Each number is 128 + 24 x the weight over its row's rms, rounded and kept within 0 to 255. Layers, rows and columns count from 0. Numbers have three digits each. The size before them is the row's rms in percent of the matrix's.

# layer 9 attention output (transposed), 384x384, rms 0.236, rows 278-288, columns 0-127
085:131146093091075088125159132130169132147140119065119151202105167142147097129106126140150076130113122109087167097105110137140142142131087135165150074144151130101088123129174100115145144182144076118149088166142134081097147121133126123126136110158107135120083140088135098117123109082144122161122116118148140165110132124140105152130141113123139088100113130145129143126096109119142122109082
086:092087110153145162100104121108184157157119100146138181105098112158112094174150125138147118142125111092146108100100126148124179130128135132137181129154145120138133144137143118155171137117127149172133121136163138128130123171144126118164135145084103118173134138124090126119078101149146122125155142140133129117086139120118138126113146125140123143134156087158115149168125145154164146164113
084:163102157138150102147125149141138140089104149113153120118127172114119103103132116125105140148085161135115120122147120133113135140088139156105098107128100119140161143050169082113096126100166102139147099133113085114166123178143150137104090095064110114149114149132160138119116128126145118111137162149123136136109095131133103110132099114204132114181139165112076121166166099150122118141135
087:113130162093117112127108176139200133131143129116127151122127107104143140112088125121150103128105107156137098174142115172153146139108129122147099160133113134155115102117143134131145098149149097127183108141123135148107124131168121105107142155195101092106172116184143122100089099111096145080103159125125108105160102123113148115128089122127096134115134103120190089143104153156101083128132
088:151124150139171143100104160133140113133140163114141171112137158120135151137117125091166151139123134153110099127165125151143162126092114129133147102138149125123117099161118127125114148155116163090145139181133165121152129144121140149120142155159092141120116093121140104125131178091148110127101122116136122136072154134099138150104102107157078135151150146165109131105168146129134116099145
088:122103146145146116155126102107124079147117120133138103111181147154085144156091145116096153150136149085148139155140109193143136147123093083177129142118177155153143134137156105135147119166161114141117138137157119158134133146124147096155122189127150117148125112148124119073191147098120130136128125164134139158126118123137142084119110152143104153133119140168094130137120149090127136112118
084:133137148122157137128120119106106125162115103100149134154119153096090140135162103121073157143176121118134108087080160119168145109146135131163129129149117120127173155160137156132168176113129126111128173141133139132129085152132112127104153111142137120101139150092100151154119104173152131138123088162123137158156092105121141128109143120107133119185118084098156120138181151131153111111105
082:091121151150094115116098172122171133100137133139156152128139100139111160085129138152161125140134113118107136127141114173163100084129108134123157121144131101105142100097095136137121167115162088134093133136125093152130131156106101139130174131113117150157130162126121112147130147142070114147163156120139157120157119095160144100118120144155121101104138099120066150115123129110160121112147
084:118139142146154141123145101108160117119139152124122111103147081097133161152150126136172148120128090162130118108141153144121120098155151183183152148134156160109127085146119144104143118154134166097104096137098165119123133096136137135114119115193140147169098109124103098118120123158200111108109146152138127147124095105130091157122157120167128147088106112125141126172114151166112125103137
095:161164143109107110127129136121137148115110108171153138166099139123106139153119120121132102143133119139121127194157115115145142064152147110072108161131098119086182105114129126096127143120137115139141143122139127110173134111158148110125113137080118151092118105136123125138116140140131121121149111155096091140122166147112149143114151105107111131122155161141148086095144120121159146157148
091:142151139153097097160167090132173110117109112139160126166095138134140166136103110137124120121092146106177161128098173131083160148134099136127107148149116102119101143136140140129090130153127147105142130156111092102116110178092103128155162112119117129113107083165149141118130142158121095138130127147138155067124145137128096129165131167158129062116120142113150138185124126127140139101086
# layer 9 attention value, 384x384, rms 0.268, rows 279-289, columns 0-127
092:204153139136147128164168112133148145108079196104150119102171148080161166076128129116157144068163144100102140139164078089112125138112122136110122127116124119143137105110117140128134140140143085116112137157090113133107116140101145110085156133167087108100119118153129108127133110130093102171113126129097141127152125179088145133180159130128138123149144117146100093141148100120118104125136
086:117159168162112159122149149110185124154104176093122156156117125167142120178066138167115076138130130119149132114139147165121167093118103139113153133146107126164140150117100121106145159179095098097119132114098116164072135108133108101112132130123143145152131076140151138144130087136120142151135103121149152138138090139135136141124152145116105114166127134144162135103121194121105109133132
092:136135113137151120083114088126133152128115121151123134117125154091145148137176130106118159144128177157159117108113130139138100130130140117079179116140094111137159090114118142123112134163136142154090150160095126113169116155115146128078081135130127121135118139107111134148150139150127151147128113094096189125119134099144101126120129142145143123145163139110075136129147126125126123110138
092:137146094137094162135136094123097111154121097133103119087135109152123113145115144131130136165157160146181102137103098106133090125104152118120137134092121126082132144112128118136110136139168108120138145087154107119115169099171153145111164114150116115137146146140137141107154103123149070106140129143152166134133104125119106102151125139092136161076115103122132152138058125146117111137150
092:079102123131077146086105130112097132147163120141132152163111099137107137160139135095158116123149141143076103126126155129146104093143162163129118082106098130097121096140113127152142133137115144132140129133176107132168146155153147168105161119108121185119087134125167103130089129115182137133132148083137136155095132186146132165121088091119094072133121144142169123090137157130157128145093
089:101117133181123116136147129148109108139178116125122125142135116102158126162142117109103113148103127153084150151121140153117083144099061138119106157133125150075092111168130153084094095124112109130139110146155153101119130169116135133172107136094102111123113127145101143146182174114146113135153116130123162118160140119137092134102091151119120146117145146149137137136153120103111119065121
086:153098141113136143118112107112115155135102117113107087089162115109116172148120079131134158122143144134157126133098073145111117071153120098110123169096127100130148124144149116110160154180088127117110155157116123134129137087116173150100138151149095099093156139119141084115123075128135118132134122116161144101123150165105120169138155145128149209093123147128129139112113094140100118083142
085:144129109102106151111115109130099132126084126155080098123099132141127128041153110142137144158155146139140108126148130084136108127128149140104152124072126115134138154151122134138144129146111094112120141125142090144143148103162133126152090136167118106069118132096148107153123096145127084164155128125106153153096124117118116111146053124132153116152123136168129141108160134125131121098149
092:126142139104172149075165122142148130146145134108187148122132126143133133105141109157106129143135115147134114119106101174147149136099088126102122115144108120153075149121133151141129167134153136074119136147157118102122137157121066141126087145117149147129109137106142164122119136080097170170122121098122154148177134097124129069110126138118106160137091085094087158142121109125091107139161
091:130131103140134154129147158132143140123131129139093155116129128131105114125113110140170144184077089110066124125104121159120113143173099098151130145131172104146147154120108125114161116153112128135127095137112136138117129113103111059127176134146133132110129111126137118152181124118120139145102143146167111133097120146094170135103175110170162116114140149165104087120158112128062140112178
090:148103172107148120114139124136110182173117110128155130140119154109147142141122133103117073143115119136128129117137082133075143089121150149087105073170109154135137142116139120133113099104118149160139143162113139137137114151109065116140132146125095149151129137133083164108185157135131176138157133123141113115088121101157165111150113140132117142126148154104086117120129119124129150112128